config.yaml
norm_place: "pre"
init_std_o: 0.0
decay_shape: "linear"
seq_len: 1024
Each number is 500 + 50 x the weight over its row's rms, rounded and kept within 0 to 999. Layers, rows and columns count from 0. Numbers have three digits each. The size before them is the row's rms in percent of the matrix's.

# layer 2 MLP down, 384x1536, rms 0.237, rows 0-213, columns 576-639
101:519556478526530575511548547525504503538529417414605466514378522404524570476476508495471426449420485581474474508498525528609420466501545494484486514512527367506514514503559446443387490515512555
097:485471552502444538593533489507487556493503455463555486418477498494486405491622619556467451456387448421552496452470521502524542490527444445515482507493522456501494568527549471413464560453444583
099:509546444465450530477511553389540593585547498473485469472545482578601537495518570514463530507551514513543465491440410509450485470460408485488431498548522480590491484466521386475628352488477437
099:574537458491474531439490530505550442435473453477545443510499464502556509421486543553525471407454539595473525554461525557505456468456427527573487543415500602516467509421441565450467539488499442
101:511492469432578500478490542521516551487548399530524547507594494591495556459520451567471431470502452530519588429547508432459507485555536442502492508456405463533410415493514553575419564446454539
095:494537535492468525538429495442470490553485519479515492419543564495526509435524535527591524574488526437532522496537491536491499468518485515488479436589540528496513441509611533372418454491544487
101:513424543487481474507416537505473483518462502418555446495497467513454475532486436477522418498521523456641444464529554436587540552587471538460532535493487435422449515539510457491456588381521461
106:520478543547571478530517552607449497529460483522495463457505598575530580512526496522521603548535545543545438458541578549527515458467439440532549435540362507523462516520518471462521588509525514
101:416487419561350488551481419462445546448537494508520441540465527475490470502455411580504478522465548531501606466467501426521511428479579503435444482612394566536521421533497473475563573516478521
097:478501401504470595495457575521457550439490498523483514501555552438512462427524437505463481473456531458517493493497486576492470450536533500544486475507409458512529545499425533528567445504504425
102:435419567558479530510493358506499528425528553495486510490564561579521505583412496536508508543571460499520491480533479537509368552437451391501480431494513497424559472477461553522587465522563570
096:443502552533449430519507562591583452450503498544488554517484541408473533514548517602534490471630415500498518459514525404536538492524590443451470492537400487479558561558538489524406569439554460
101:460461609531527501555577559340520412473508480532594523538518504401484549485390525488502501519546427490581543507506495458487422575467528518530386487491548504419504497544469497467526488388515454
098:480480563602564426589485506492449571510416522561556470561534571528468444568536474510492483559504518484495521475464436575485486395456515506470477526578431585552498480503537353442536419548541608
105:452547464558477460573485432530523527411504507425504456550406530502484539497566581605490505585556475595505521534551420560466447515519543511499456575397478513435409559595476450429497449592404505
097:478510604478485480515493501620514473461590654542552458382447531437450425550535485513483554449527461441463497431482524429442561424460552509447561499488511439607482670481482550551483486352524529
101:548496544578543578453481562469500493416512507540469492467603563510532539498430426465420609457388566500488473580442431472465473477480513509520564437492531514493551534490481553624564572398490507
097:579463540446533522399505512484517554487466669456507408500452496508518443478439527579479473510505468390523531544553530425519526461472484440460471574426523513566413543532564540548479443520493491
100:450525529415527533476471495505535543485498450487491480530536516503400587478562480561529531502445529525506623567429384451430530507474549460473466497549530427545517541509506480622507525482589538
099:523527466443508515488457526457489511503381524522507445443476576598433470544456506461528551538494513529518482517460511507395487359536532434459503540505519505483526507440516505604437574477552474
097:495532560534415568519476514417522557442436401493404497393426564468534435522488456380522416434393503553492586568619545447524432476575485481551549514529513482493481552483530427486525490481507612
097:543463414463453439455526445383521523495591470485478539443496523445456514529386490441472513519503577461496445524456462516524551541521515475443498527563581554463583496527500640504474560534457400
098:456523509536562486545513431620524565546542559588484511448573473486533624481348458551513491520448498529567537468536493448529471467481499504420484571465486542424372482475567499442422526485531559
098:493598541575493524455462475398487511428581539518617559555561458448471555496548475520518550567497411480450506482487549500508589519381524569466482587549498509492463532525430447482482544459489533
100:478522499487472575528607473530452530520460500503437502618386520567559528488554500514523478485485440577412483491519557448490515477552502556533502612488537495404399494496530442544531466469470441
096:506495515595474550489486509564520528496540484499562501457465555533458530475537462549489503490551466485399376528505546543482439507495492445576484601519388512466543397519412497546436591529475507
101:445484524487505542449520481425502483451536523526644547606400516464530538519506489533600529604469479528501519445472469458497566473514503486483485444534515444517478448472602491474414536414560497
095:522478502489429529517526495536449505478507571627566371501497531452529463519508456473406512536615406443503536533466608540565559480434553491493521469502446510497460524542525518494424548514492491
100:461551463482508526451486536502439521466420407512468488539540587450469438451595552543490424459511597510480593448495569561484495499509425504543493566504511515544477461558530507535465449515490575
096:532544556574505553533457414513491569639482471459466463546560377518459450451588519555480519471594498457547502469443516527514460468580485429466472481486494482473469445584555505570519550502485481
099:411567498492434466518575430532544538470496511445488413439498498517552423510510504559501494578476555479615548463480532485506484514516545465444476445513491577528444418387478519429571496507410538
099:417433471560531599464506614423487537516456558437517568498535488607478484508524521527520555489550521556524530487430538549549481512533406482468529421458455473385507426527529431421545512556481417
101:479519531433547613622489443459481567583455489500516460501506591563453493555504525476512499508478544491460499488542418427516431532413474521550386413510505488539475466515439526364490514524540478
095:484470408502475478487543533492446493509440597568571519501464458492488411500502560393501506478536508546445582592421463434547407444479576506534531586580540503561542482541519510442446476499512528
100:433372425488524515370482478442451609464470442499434524520633528481578545418460478521455504595505505501467387462561504478594518458565512515487535560554567551577484466458471486580493471463479596
097:613457500482483542431532437449426413470492512461537455497600565507477534474537570455635536433540447551509501551602462523479604495429498495636606574504539526474467397597470507562538361465606552
100:554532480529507438532532488545476496545471500539542408431542464466391398536439379466439607403516559583565519503505496557427543476525447487498525502460555524550464481450493502474498471502581487
098:543433450458541484479389506488441533511471558467613509485546429323525460607434449519559516378544388499485477527525579510554593469513538558491522530485469521432536557538477527475557536496512555
099:571455572544543519587548434517565551499507539453509465514437444519431486452511559497454529519577488501528421469470549482460484468585479550496425546505497560494485444487483498524508481464491465
099:536428567528458417421477562478497479469407555530511564473462459415459565594514470585466452506448499470566462425409578466568504476450485472493498490469509487412576539476481561510474562473444538
103:483482523500558475471461534491512495478387506492456484505551515441407447527542438499525467578510512491481478480465488510467466490455459478530449508533471495559481496479477539520584404507420527
098:562510479526426441439471405370558486565418476463371446525476530507427569458437534478479462475449506459503455454513563512520462447437381467524502496517572550482471591504429460536457468497479515
099:579466524451454508455546478512437492529615439488570531540482495541501538476428464398505502597435468486415515556466582485586507585455512447476470521451544604445541520456433478502530476472461593
101:538551391578463530427444490460548427474466578568417522469376496518539629464501494484497456422473544483608532508482525484542431632512534553545585549439624400491460466487483418516476541479471516
101:551440587559493441500440573449560449438453547469555417532566456514552482544461504561514578490498521451447462465488539546465437563564492566510508503483496415532584382548517498559523554549550589
099:495484449485520461463447453443467384484531518489554469474465400556535522370542507541534540451555497561556475525427475545508555543615549526479513439460477524460419451460479483448462433540551409
102:563531493531485497436532561487506462415535493475570380523517391472613415477524409558513480550623412573537613526579529396509581512535547462489519475587449567476522468474404425548580482499500491
096:425585439472460501421506470497429498524561582568467537512378522506495414470579542487603421504471449515441547524573524457614545504583410507489478478489529497493592464542516476536550461536507524
101:508509523516550553566476493458510516476517521504557537456579510441562552546553502423588479398535530483517566519426565475512491519538517488448611568397533600368599440521453505474504501581436456
101:508480600512499467497457486552542542456540572491404471645462525490538615465559536425449527479516493479518495470530596478582457507506451523521454518525451485448553482488522512588525573473538481
099:432514522508465478442486535440523459603501502453504507465576494497520443486527527505505549547436509586505606485427458495486560511479460434482461408555465500541510505497520569489509564574440576
102:425354468432477510505516497505573482548528517443622481495571521484494495393508489527439488538538493506480610519508443553547557553419440530491536473401599501533514451539525518508498488469469567
102:445525435506523450509550521473552441516500562498425526564451520458555462493559522462497501401512412516469519397496517587523551463474432523503485548446509530493485483506491578489460509529508504
099:517547464458533511493482494458558446538507419528449482478490507433528470531574559496559521536479529397480454439475495524459528425555466439506537583516556573498416466543503538587575422567496504
099:440513461517419547490484508524447514546513461439469563538432525413523507586530631516550541441472530522475471490510550594426397398496586520462488420463496460464497466504446435517515528537511383
103:490561489510469484502462550501488547558352428478515615511487458488535567466535524503419496505429521570536606475475472535536524583542514521448353491494483520528543522498467490561487504534412506
101:446533532540490542511503540427511508519467457518591460517493495526484447513544501580538559541551444462475493490471431548481545478532476441493509466535512558468530519518454449466455555546565492
101:467389483422509490446495437511535463517415527441506483465443547494475516459575512572471496435565518421514522491558515531520502398508567502499576557475499524509510553498424497525438448446530514
102:486535518466505508479562485432474619586473470519511505489470430482420531485482450529548480404519461437462506504475534474514572541535483416518569529525348495556543414509526368517530450447539512
098:453503506614525483477435518527504456443513441418506498411541500438557469518547515506478499490481434483528471587481554553526434549540503486488538486513505523489450466442530557456484442565515424
098:549436509544464493516432512408536452490614499483488522554451485511484483513516540474533429482497578445404473529535474567431540550419397479505501509470527555578531553512575419506617465506485442
097:545515569485394555573474438434506495560513546559509554502434450489565452476451515447477597410566613479508462440519530475503527436531517483539499477438473536450566574567553515497537376538568482
102:534495457528450463540462483499582503536483470463545500599503557474456501467477475533513627529529521500474458587417446474492435402482611520538542435392528487450511539518464511513552469488585570
099:523579481457503527430526431501534509523446457564457493437505471500441549439447427392421417489504484516477545509523455476502539459471465458500450470498509532419413564581498461520550489451462548
107:495431491473542535478487457527514432525471452544438549601397489463561548577479484489463416490499458486525556459534488510580520444528511540548540445435508504456492512557474565506395463460480456
110:514374508534496476442499526465504546430532453573509487557468550605490545323506529495499600539504531476442425432540481476532514473497488560546446524505536525497454641564454533448472526464508581
095:445463640514582504506456482346440492444487621520536556594439524530514523564467476532459444599463531537549412427516582468484498522589502448410460615517419452469546481454494503534510481516503522
102:395538492512337540528574504556422479473470484558516511341457531507535508404537466446499515567549443487405551455469417555476405476471537454543428542608494532467477457470545462438484490533505438
104:524558552502562493528407518527421541591463553503495523453461532503479505503473459483456571441472555474516478497427456491518503409510432538571473359442467454456439455514491487501463493629575503
101:567519541479539424510448543461548425455521480519531486528477513478498535551573421509469538540498472519413479522542582483454436533598467460566531454571517473494543634508475511523525508476525524
100:429436503477423503556407541458461513476505470553490562454482429432456457613539524475486434477521547475533472625426504419426554575488467466402453506473484570496528538596481543572460405547492539
096:475501559460432506408511502509532467405560551552389494385490473578487495589513499391517456473499482499550554479477435404466476468440514555549601428388529509392511470493507567504458456472574496
098:477541488529540495538444547496496462542457458437460491546517476452386438549487479568501457504540534555456486447511459515424474489487521496542468561499542504489497498592532477495502517499498420
098:518549460430506452545484435488528417460601530553512515450450494518531544542470426479570482514599486469517535408535472512529550474496414441573531509463584474404490484453544533526455621465456406
102:454485533491424538491441504510496424435476547593483648381477462571499530469433537523492532561512463442513548511430424498524526537538567502454508533581506414480568615558523476484467455476477576
097:484420638483669509435516516502520453492439539499539504508524543529517536420499539458535528463493482513593567523493582526537478394548434381477470588430489527459508488518439463391549437418529522
099:527546510513578425502489622470464465456420459556551474499544475474472494389518517433513483520581459569493549496443558473492481537469483506537401610511447486572513482517558495481365470499443585
102:463494548550597408553535523512527498456545502478497437508620454381606468472492493520529445534492490540461512572475554493573476303432565524439549463504459485497523522422481449556508538450513529
100:458478503415507465519510532536472504451500502517549583430568531419492525487503449541474545429474557594542532432479502486572466471490616497523489486533471399541414450509473540510558440523451558
101:533556516563479595521595538490539466527532513536452470500444554397475492507556474445467476436564483434567500574526487499495565507526435447517425474510440434571469543485487463523497541455538570
101:438501480492473551549408494572433472459553530479554519473559434521513577472444447530478577540624552575578504527467512527508482501536484502439507513520451501440494506615568608513502476558535476
099:410513487576579542441535462524544432476479575493564519539443425531503439431460585534433416535557537532489555535586578528534491528454542494531528429493479492469455550528511473495406634485547598
101:510454550469468520532480421538442487540466603465516511481482409527440532542537535496510432513473489526579476520500541547508443572520492501519506472518564482485558521565504534373506605489535502
098:609553541458474463551522570534493415524540442566449502467464586481624461501385563600554566424534483513484479446498524524576542487507438494522531411475487576447503567475520548547623537541487432
102:557460409536566522503542551560418512464516508503502514495438455394467581516589525603519512584547498511431512535517521535455381426556475571565523534529509513499497454513536625493472417574525526
098:587534433482487434522437591451550505522557416489427499495486509558537392554538493503486498473505465491522510481542578497554514480484494515431522373565450473522521554532517465513489460517499499
099:502484474495449476561435499584430539573410496458619494475583446442462484520498424432554621477495475419492570552511514489528514516418429499519534474527566514568444526472527496508475467515503540
100:430458516442550566573512514492579472498500459462567570500492519494608567504403580426517523455469567494542472510528511562521479459460407460465444473466463500469541561540482522527457527542478573
097:503541483579531618619498507587552493500482532424473474467505492496435451560539460573434462487403508524525542609567504432495476559558597568549516493493479518481459553439491455477580475490534528
102:483481521444466512490578459569507497555529512548544465522519570493484411570524574466489488429422535451574520539543560399585493568586428511535584466498506458590561434460524491515442507437621524
104:596498563515484511523491423573530446500428466581600451494428520476440447416508543433477432522554477473563460443550497531466531509590508471421545345537500476457473459517467444571495550412477458
100:491474532540475491410521553425590444514543522473435531528458667514505524528502377491414533628408508500540492402513518441590568444418400483461473553536413450451499451441482498558521582570465529
097:533459471518447544430577451528469544563448558522488482459546536600500555558517589558496358513501543439546461532489500557382477566524503517555396522531509532507507509463462524507420565498428530
104:447454544486536507549523593594525528594499439567531553451498522529424523579514474493567456459541511578536506508507429454510545583454462525517468498480421580516558515444480527512519567441541563
101:474532486481502515494436549585577504491595405451553455591457503544482477534536481492498535445447510634518500574573451581568461523492516519525427505569481480516477461509503581458530555449497451
101:409505479504520467538445489459545513412555505504500481533588547530517470583462524495567480409438480426505466527471448455508611494532519435494546529489544476519405422365566498593531409489515470
103:548472439448488518527420483489605492509570472482502539561388541542463485510583438620517588532559447577418498658472495477577500612525522498496498420489486447617512498519538400478558515550446571
098:462507355527431555524495509432376543344535475505510518439447459600417504464535538527474501565445511499547443520569446503587485500468447456531523511532503555484455485521551468533516488536544472
101:434475518422574574534534499478512464512534568427573517513430424487470401451477554577472498477461497449667521584496448517483486519497541474467461421425491520427584525508517432549475533547462429
100:538387491626523438559561540506446460433570543507563546546538556559474455514479462558455524530496461466608550502467534456509542564562566479548399518532477566500531549507484523441402529489451539
101:365515469572513535564475399546480534424576516472502408511538389506604478501449512435496445504503512450543476442445517420473461365444528505475561480561535493482538436535411529504542486519442465
099:462529453488517500510444525424515549442483489523594453399575458547591434453425534452498510522494503513474508463466490622450459478531471494485420434497484455498505450465561552392527484500524484
102:563501457482495519464489449531586522528428517497511460452388501506452523500500440546540529463470413636464478552434543511468479552535527557478524479493527542521541428476497476472444519538438468
103:473502524505468551477414456575503411476574523504456488464384516526498530538495534409511595509476511559591461476424478449563394510480464507467481502441571522522528429518605533506529440583545495
103:508546490448532484473418579486573539561576518506414503558459398520473555557452467562589396428440552517513497503416507442423501433507501498502503558494510542475511564444486559528517460489537555
100:513463441468459511485581508545458522453496493427529555485537529308391548466512565547455530478539565496519503514510449501463497513482611516526543466555558543584448494554484482527483544469537585
105:553519657365452404487459527529532464496512496503514426480512471488497490579478426518454553474513396498482511447494537550477486434504507468544464515389451452555480559508485463454552530488491512
096:514565506401411517492427475484490453475516460504465526578577553469640551517488423475517520516446551532501497484489516415548461498528452437387547455527508538485484488500532570525472543427565399
100:496516518491530417473474522517555420465511539423507534403424487522488443518420507552477569523450553542426425543576540526584525557583528568580476472384553518465533557440514475382428520499531549
098:518467529576482378501470550577502491456425551458429492445406512510540470465546568577448484569510508481538490409453505505495485504485518472431453483489501419466442597447553506533504469504534426
099:445469475487470491426535503390435492507479516483577389456516465530483479445454477545518468356456514428466555405468506585541504552555554531528453501437605516377481425485547477455511496514498465
096:445576508581527511475527510417564466499458465507505554411680467527495533518475467574478493484478490608451468498554438585556456482479537527585548496441483596433502444425462496400485500479394377
102:580544573534542433465565433472519549497591455502480487422516506486360514498457504514624464558377625431495429448529457557456485475481445514484453551518507541583518567394495511495518453572517480
099:595540434519496533516497512516534451456579492412598408524501426463485482500591543516429487465489480511527440595501492531440467430478574481459555472508480463539572463489485485517548530519484544
100:537548458422474446488486485470436466495562507553559538391515522543479419501554544483444528505576491565402540542540526402504441504476512487556477485460454363457472417494512514521511502490438503
099:428548476548537467479491501519569465506427437425443448517474572523504487537480460470462414548610477437502576504466518623524518480560458514525524483576557451519553558536512447509454525487457421
097:466457517489599460449542446497472533494560515429521411418441489523498495488527456521516527562499530512477447412550497626533474452445553458567496546426425557564463544514555439458506542623454531
094:609508503575369537510432522538511545496526456473519524424580567495455495560523489519508509546500468486602503535480494548576459425505592568555445524572444485499457573562500491460490497469478526
100:526432475437499486494507519475495468576489503538509555555407433478478499494537538429455506494491556546492508569420499381528531427524495480463533379520538497476471574553468536546481382463486518
101:495512514523410504376591497451549584562624448555469512572577510457553405542433564480456479467536554586514474487517565431461529502520562508632498516525462468486418488557481454554495556504514547
099:470506443500531485533483413397544473512503475438489536424548504510546402415427481507565487462378498503544531493537500539478519546445377558555461463490571500522567399532438594498492476503451454
097:462523520640540420504446556546470474455443490521533498472455477519516528450453543474531407549485457464503503484502500511521492433524445444466519475433471472507443480458487481491488543514563522
104:441555553483507486475571434525480509419527474607502473439486527403556586531527609494528486555472453425452487475494517440620501532544500446386438517546507541495535506488469539480501533461472608
099:462496479497484613467425545548584411518382490485496452543462550447486469573487529511500511416500396495523437508465506475511438446533498525509499488559506494449529499494523499434491594466546610
095:563518587404504532475586499531498491562405472478482589424537518559474573453460478525597508401561514524528540498494457469441545528549540556483495544462507452568450461495471564549513585464478520
111:447533581525520473486488501477429515529388549477495477429491419502458508414460431581571455436485467475584494550589506531491489501427536533574529557479428511466507529509529469462527497494592516
100:554499534483585501393470488533478633535449452533534503579546524459506522534524503420467577519497492460557454547522530502454524537490525426518522484559490541514545552470481506490454433440538467
097:536506441538498536522526626451487441476548597491591552507489481543485501550535623454503514508550438550541546476444598485479452494475490464436430498518532491450547497523460479428475522488529513
101:469450465517452475601543474616595524461442499471463557454499548484455411501517430515510494474524533528513558474550521499520481528496515464559558532491490532480470437526454589539519496447567597
099:442459455473550521516507458574622452532535464430478541469639538386547589409383461518481481543459483430533504577472584453564499502408479532504549466525535521633527513512554514536440495475532459
103:463536498535425407552520422506544494428482401534538560493530488519470461521460544509503553491514496491573477615510439507501544544494486462512527419543524467561514537420561408513425511471491516
099:524497465586419512515470576579454521490523520483527513438509456390519427465557551463546403403579549477535536456477463456485519542488524482433515461459496484424435448435476498586602552568473499
104:548455511560512580566501487567530461603541571517495357519561535531541481453516547453547481461387446492459421504496563456567500556545519550492468439460403534486366490489558521531534481477516561
098:444554501475485459498516454629475551527505555406429518412554535422530471433532504536387475503436421544511420652484537514570532482512550515530478445427489545544571576434469505506489490510567447
100:450538496440638461451531415571498522464516366538478513492531450507459569402460488512401560512474510428622513416439521499489540533421437503431512511442482502466454492486453502496471629616459466
104:561491491539558495570516557568464491519575442478538521491499482440647535549594480498518579536445450521515538477411497476527515488560508446451515524459495452434504567454541485440534532586582502
102:513507504531463505546546555486495544543503518518543510465497604459628542513458492531479554517460409504527503471414504432534420579491502444506461472536426531511450459534410522450558476445494469
102:418471525536521557499532540590589549572440539449486472483505441561394559531553484499536504503523421669450431451507489514434509463509440447448517466485454558501417511485490491476548504570514501
101:544552556457554428441514534481525522484458528498514531528608481529547494482474513505478446597509515555476519437551547577611549481518483470500505494531517401545480500598490591540439459441495525
101:493477536502506483423513510501455464493554573536518540513518512589432455563553429520463475511482502522545522552528486459554535575455503548527487531493432495502516522528525488493465475517525475
099:506557525476455422458444544528444468506533556470466482462585522505467507505599473441660484578589416535469417480535497498483499503433458417468492559530512526423478485451484509489582555461532413
096:453529455415496398457419470544566443466504427447512585540561529485495446560570531512490488508545588478507525503515519506474453510614468486535486488454509460414362490441406464509533539463490506
098:404570547390533479470534594510580495532485524510418504438458444579507524493440563515511511475477416452520558592545489572457572436466463527449627453493411518474549523469586528578542535449478476
096:526508481468534506416403406511419601624493526430426608506466456617639391522479557494538471486476448446479398513448447429655441472547420468543451383530533499501477530507412510535477506433492426
098:505531498406521359508496485434436515520534458487452501543506701491419496519486406543542505475561526482497498485480535590454487465551425466476602501472552451430548553439516481521514488483542496
100:556508570512530449569531582442591538486509559555527545504501504497544454525547524501454654472393548506549541364397451477512489479522525526501519456446530441547487508541504512430391517507456494
103:378436565573478591452545582515575489498548469508510488458536486457505611498424521455502503458488511494523518500454473472484443495540473483570484537554483588512524514482536482416556574526546656
097:530445468536531517527519447496478507545442488468461501394479516478453523555483470597495416519576546448548517505482499531567472519427382454444514425475635411514459476398491507501529463442524531
102:479558544526571540462550508413440616507549495494478485546439549466547527545576439518521531507373436419611509516513470557483475536474474517584441535474571469522505505468538488499513456502531502
100:516517510522539491500475513518482503493529480478569413560441454511567536480565567460512432593515472608566544433529506527541477509483543510555524487440481525536498580480523563546478470486515393
100:407576481424590435425442508457488498495485540484494491506439455450506578621520486479608368594522479545557578497436577480491560421500515518535498470500508527530434477508583503465491545419435372
099:482529485535462552465493458575544521502529492473454495513554562544500463451592453517493482527495558424531600519438449456441465628560451465498455486462437524494497608460526493583472544499501525
095:514456458509522505559487454494466430508424436481496571509534487470566507471561545509478454495512450559452538495482483510448448456457461463501485567601495505502486472552421468381394481476568440
099:514470451468506436458453486499470586571431494615491546454560477447481504483506503464416564531413470428509533471514534526489507496453479477350518445555638537446443425488486488550490573596451554
100:467539578425449463509422483458445459489574513481611487538468511499532430506512455456591551434518596421575483529521491536508553413518499505449507525553481548461422465369477487391454440447473524
102:500570434515466443500446431544490544432508526480488463523446576441465510498602535483485452438507519509520521484584397470537557468590465558563498496481488558444516473516522516551431521509542416
101:560375552527542479526508550434563496481521479546531557563486512482475497450482406453556470560410461570561393555473510427458528498565512503500474483493510487348495549460499542537509507533546446
102:460480453552530526458504551529425571471487477501567535498583514496521476395501552535535456588435489479535466601440403543541442554543427484476499551539433550405407569542509500554447467515472453
100:603564467534393545473497524516390433444478432396533504532479531463515587470463604526515520446500656496543483575507548505578611534447511523549578564472524400481506517506464489451497371519484421
104:394412412483464501393516560527475527521510417471562419478501475565493411408487531467463429569431523442475462407477490537445437489603480485524424505504509604526517473589526450472534548527606507
102:442470555442541474405500547547468494404520533520494510522512534447525425542424519471510453521389514542501384616520467418489424518542492526527549553389409495575507445424450477524593496451522579
097:523556540394557522509582617494542473555481448396478535526549497486480505494491481581476480515550515519514456495518548541591539513538587503406466516498415490493438515520494558584520520617465532
099:469497481558492430441503430496458572496415427549472418456562527511593616524531510458486523561539522429443495534584559432508441524431515477447503493466569602527530511458508530461593392524485471
102:610546433394428422419442461445515472463506380473484502502430443471545591503525464459622493501484521416564534482495548506486536538531473483491479450469405517503404531421532488462507557491484479
100:496597442454498567453444427520434380468498550528478528453455488538425545520502454441475475456517471543540497521485582391437564417534513541561614510428543544475512485478520531508554464501463521
096:452610593538523559485543426476519510478392440489592565491502471507499455514515497518461398453542488501531458426547436519526540450506529529490550484496569476489549511547552503449478541469476454
102:534433461470446532506552495537475527429520494478459487609568486468558505555488487546419415488523471542490602470464448560406560640437500525467468481498492467518538517561560538440487513453509483
099:565429447457521476426488476509533614439465565543471488537455547482471494570473461450521446541476563516530519635431493449463431567397444491598500417430415612559486502504459504533526487494513529
102:463481445451446479390422573507609633430545444507545525483539472493485487492465510490459436485492551447569598598507509488422536504501417476513491507571468527512493424531476478532576511540466479
103:445505555512595548557566509543447486494458517544445473518505463526509536457547446509460606551544457561400485544519487559537527505453473543569491586552500479486509474536446445456474464554498498
096:497604512442497514548521488564451474505422516561417471519492499409494361509476472403500537535533502566464469537467533582542507456495536516524502459466455504489449488514493519601450519521515481
096:445513470488473474453547512415623506530450477482479507636625533515358543592454510512512572447553493474550531525482467500445467404429493466451516536487494520436483421384438560559506522554404397
094:512485564474484543528535555498527431479518513546445577561433532476481442484546493519470559491457540490535443570458529551486512574556508516531458544595489497459600462371517419378503460435495556
098:566485429498498556503443517508524461555476455526486548490526510561592504528537471455393502498557518566481537568558491585447558462436513549488470477531532431553556529510457615421510416507331497
099:450562543568460563479578358517492531543504433423514546506466430464471537561466453494511467471523561580475480502487562484525580365557530523489489488426508480498463519442565523496492509447450550
100:511550637570435485567467523453452571486525365502458492498557572562445513451514433592478514489493454494561533460454540474479515473536473522465510541559528555569457469555541494433451594512478505
095:503544472612452473592495496493455525379457519487512481518542453492522433479493530523448501543517429582540464490528359518516444401484388531513489542520502448501556457510521515553461355491551512
097:504571500404502548521440489466423463452501466465541517441584457545557449442516451480540390527482487495480417558545470425440448470487513571457524525338506480428490579470534496450539561556484593
101:552470573472478552494453445485620532593503578415588452473470442513427503470527433508495538487446544408496527441574467460519378518562548490478514475488465474481551513456493487492504523441498517
100:507444421526494447520417503528555486441483518495458505570482498528390414479524383524387546549548540485487396532552471538487526409512472555575426501516475521401533488566455486553501521482515516
101:512510437566557459555431497473433511575487419528410570546477492450507556478489449544512500520514579513511488545449357529506444423521532466549459429526531489577562514456490504564462645539546510
102:532469515423465499471533527512525428501525496528507586495541542524517591550497454409552508388487558554400525497524496531498457520432489457452500474471472524507537473456558489487536538535511483
101:449492481513509543473540407519555422466548490556512514483445529480556495476439512519519531457439494543404573471552530546454519495518510522484501453459512527565402521414513509523458531374518485
099:492559495554468512498432462555502490461463535529488564553501426541509409507543469560466437484513482487539487455509577475501537556461540483437397485431473533511432550590477541442506427499555518
100:577552474465474462475553552470530471480516496451443479482523401565561475584534505514597626436545414498582482498548485532589546551519488510459461544517528491443495507451508590646491428521534471
100:523464465463423493516470495495571544543468512459585563540498518493466451484470570564557518430518573575461477537524506473556464550580510556485425515459488514484524549558577504594469488488496435
104:489434430451517514418558378584567471500491495554611449481422487500532455475440535429503460488423559483419536517495444425521373488494513512496491512488521477426534475522440462505513541491449518
101:429463523411509426533502500413439478467510547505550381528517479502398505522441484442437541532578527409535450619517554501480489435458510473483482580524428615530423490429464523604493469465490448
098:462525526481397470505505506509472510434455505415541409540477495472500530493588436491504539514535509536514430497439456529476555422507624558516523474520505572495576545450455392516451534470481526
103:439507467612544576570520473550480529523449482509448454576440510501573496465492538566456539543402575491509564489441484536426447435457511446510477429559427531536558551428483571566446520630508508
097:475473460501515567499492546515418521549542417485396452554482419492492526527387480542473471541476501448535485520478511562502520525412506497514397506595471540526456521450604478482447545518448479
097:553483501469542449520405471505543508493448553548497485483447472461410572512466492424519551581503480529463528551549425515514456434503480476545518395424518521538420521476510434481535541643539449
102:414587405457577485547523410505571531417414467559530630486530506458491446511420482472437574543516439520447464475387446512502431508532493485524516470513429496552475539482563496459452487511452469
101:638502474454454530607462516396579470467472529488464414523482447456586523429575449496554528508470496656518499422528493575472516528384471561503534485464453442540530488467612563537584545470558460
104:525507433461434497498448510524579470502455456571499355497551502543510518519453522564594448511538504473424478382507520571543478432530548445517499503537490533562474480531516610564423474480516533
098:450640468548493403528570471555504478523583543486506495572587488506517545480390487427496559488476630599554525504408558467539450470620568456483426497610542438466556496467518526532496452422543559
103:476498466439558518456536551516474446433474591511596474538518474531444434451452495476564547440534465479458517439495482501456526511504475509493532498523555507517559543469522567458534450477481542
099:410499476564491390486440419510563587420462527476433513460494488385542487521547491457520504506462559515565516465508473646560495485494567504544437505542491442520559460500515404400537527562442470
099:573556459387589582433476488550449400489607501455486424517498483520474547551540547519476539536562448519478485565483587522420417490462502519475503507574466553522476612436538553453456461509518517
102:477448504533499531460574387513544559563498603370516493503549507492517442506421521464557543485489541525551529462507524610518513572384493419540467468576488486487558496520410463501533545522481500
100:477548502449610450537466493484409546515548506451462362504529410479478491456481451484528468504518442419587432479550515540436501454487533478436474548489492457474458495507555426461434531467534419
100:577572477466512469537509547440557509545541528505496449397477540574527504600555504425472480454481490418548478433516493514493507468333440487580486447483497540481536467524556417422452513528549530
099:481436447533445588495425504502552461559547562491604537435479453394583465484474523493559408566501533516531560502482546417601499499490501523428530449474525360469466476472479539502501529511483570
097:554428572450530496468470568513532460514522418516505460516449533527434520504533467464557507502529514574572532556387537389565589532496406492483484518532462457514419492572518538512499423549557430
100:434575545543498475523476458537544539533441513503462514511475488523496532530513486475483434462421522454606451534562493439551550455489476402515482485473523555435424499474526540535463541436444540
099:523615485518537420458521528431493531415478506589535521484344542525518561439494467575557473537479579578479476607456495514492556497462565541586414496541502576472467487492525474508540493484427538
101:466450399435422525566432556472503494522498472511533485452485442529496472491507537590468471538432460478473464512580559523498463416483456466499451393398519479485537547518443590473512541534586545
100:553514471500570557468516478493469518533449520508482426466424457449439543511493536494530530521494436581452524523481440496441418437512401520494493511567483505589599401542541501496396542552490439
096:413453521516467415513490511469531515575527476553551444482573656410501517483515513530471524390479574508480470481464460350495411513489501552508471399405532559469465534417496507522536552463472577
095:387460447423598528535446587542472486477534529453502455466428428557521539509509516542535558496498454530515429566470504470410482566521492584466536477387514467593554443539552414548550569531585470
098:533484487469545496510472519415492561555552507531528484441519540490585560676477503428554421425547540387505501370408574447500454536452486470478499467512477425432533423492518640462450476456540461
097:447575461493461514450479496521445444449489609494505590537458519464593548489546441570526476492463506520500496618545438542568473539479587486497497602542557456500541483433501471467542603541499555
096:479520593473520522441554553509485545510481395468548510506590561475495539451570474581545544439528499540611501438446537480559512488487555511503536545518559570470519555525509480512528431454536573
096:459427474557520480456527506521531527523591516560508478592473443512455452447559570540485501561551421439559532383544503443531478513517504434512487510499463578481524526589455511408415468553456396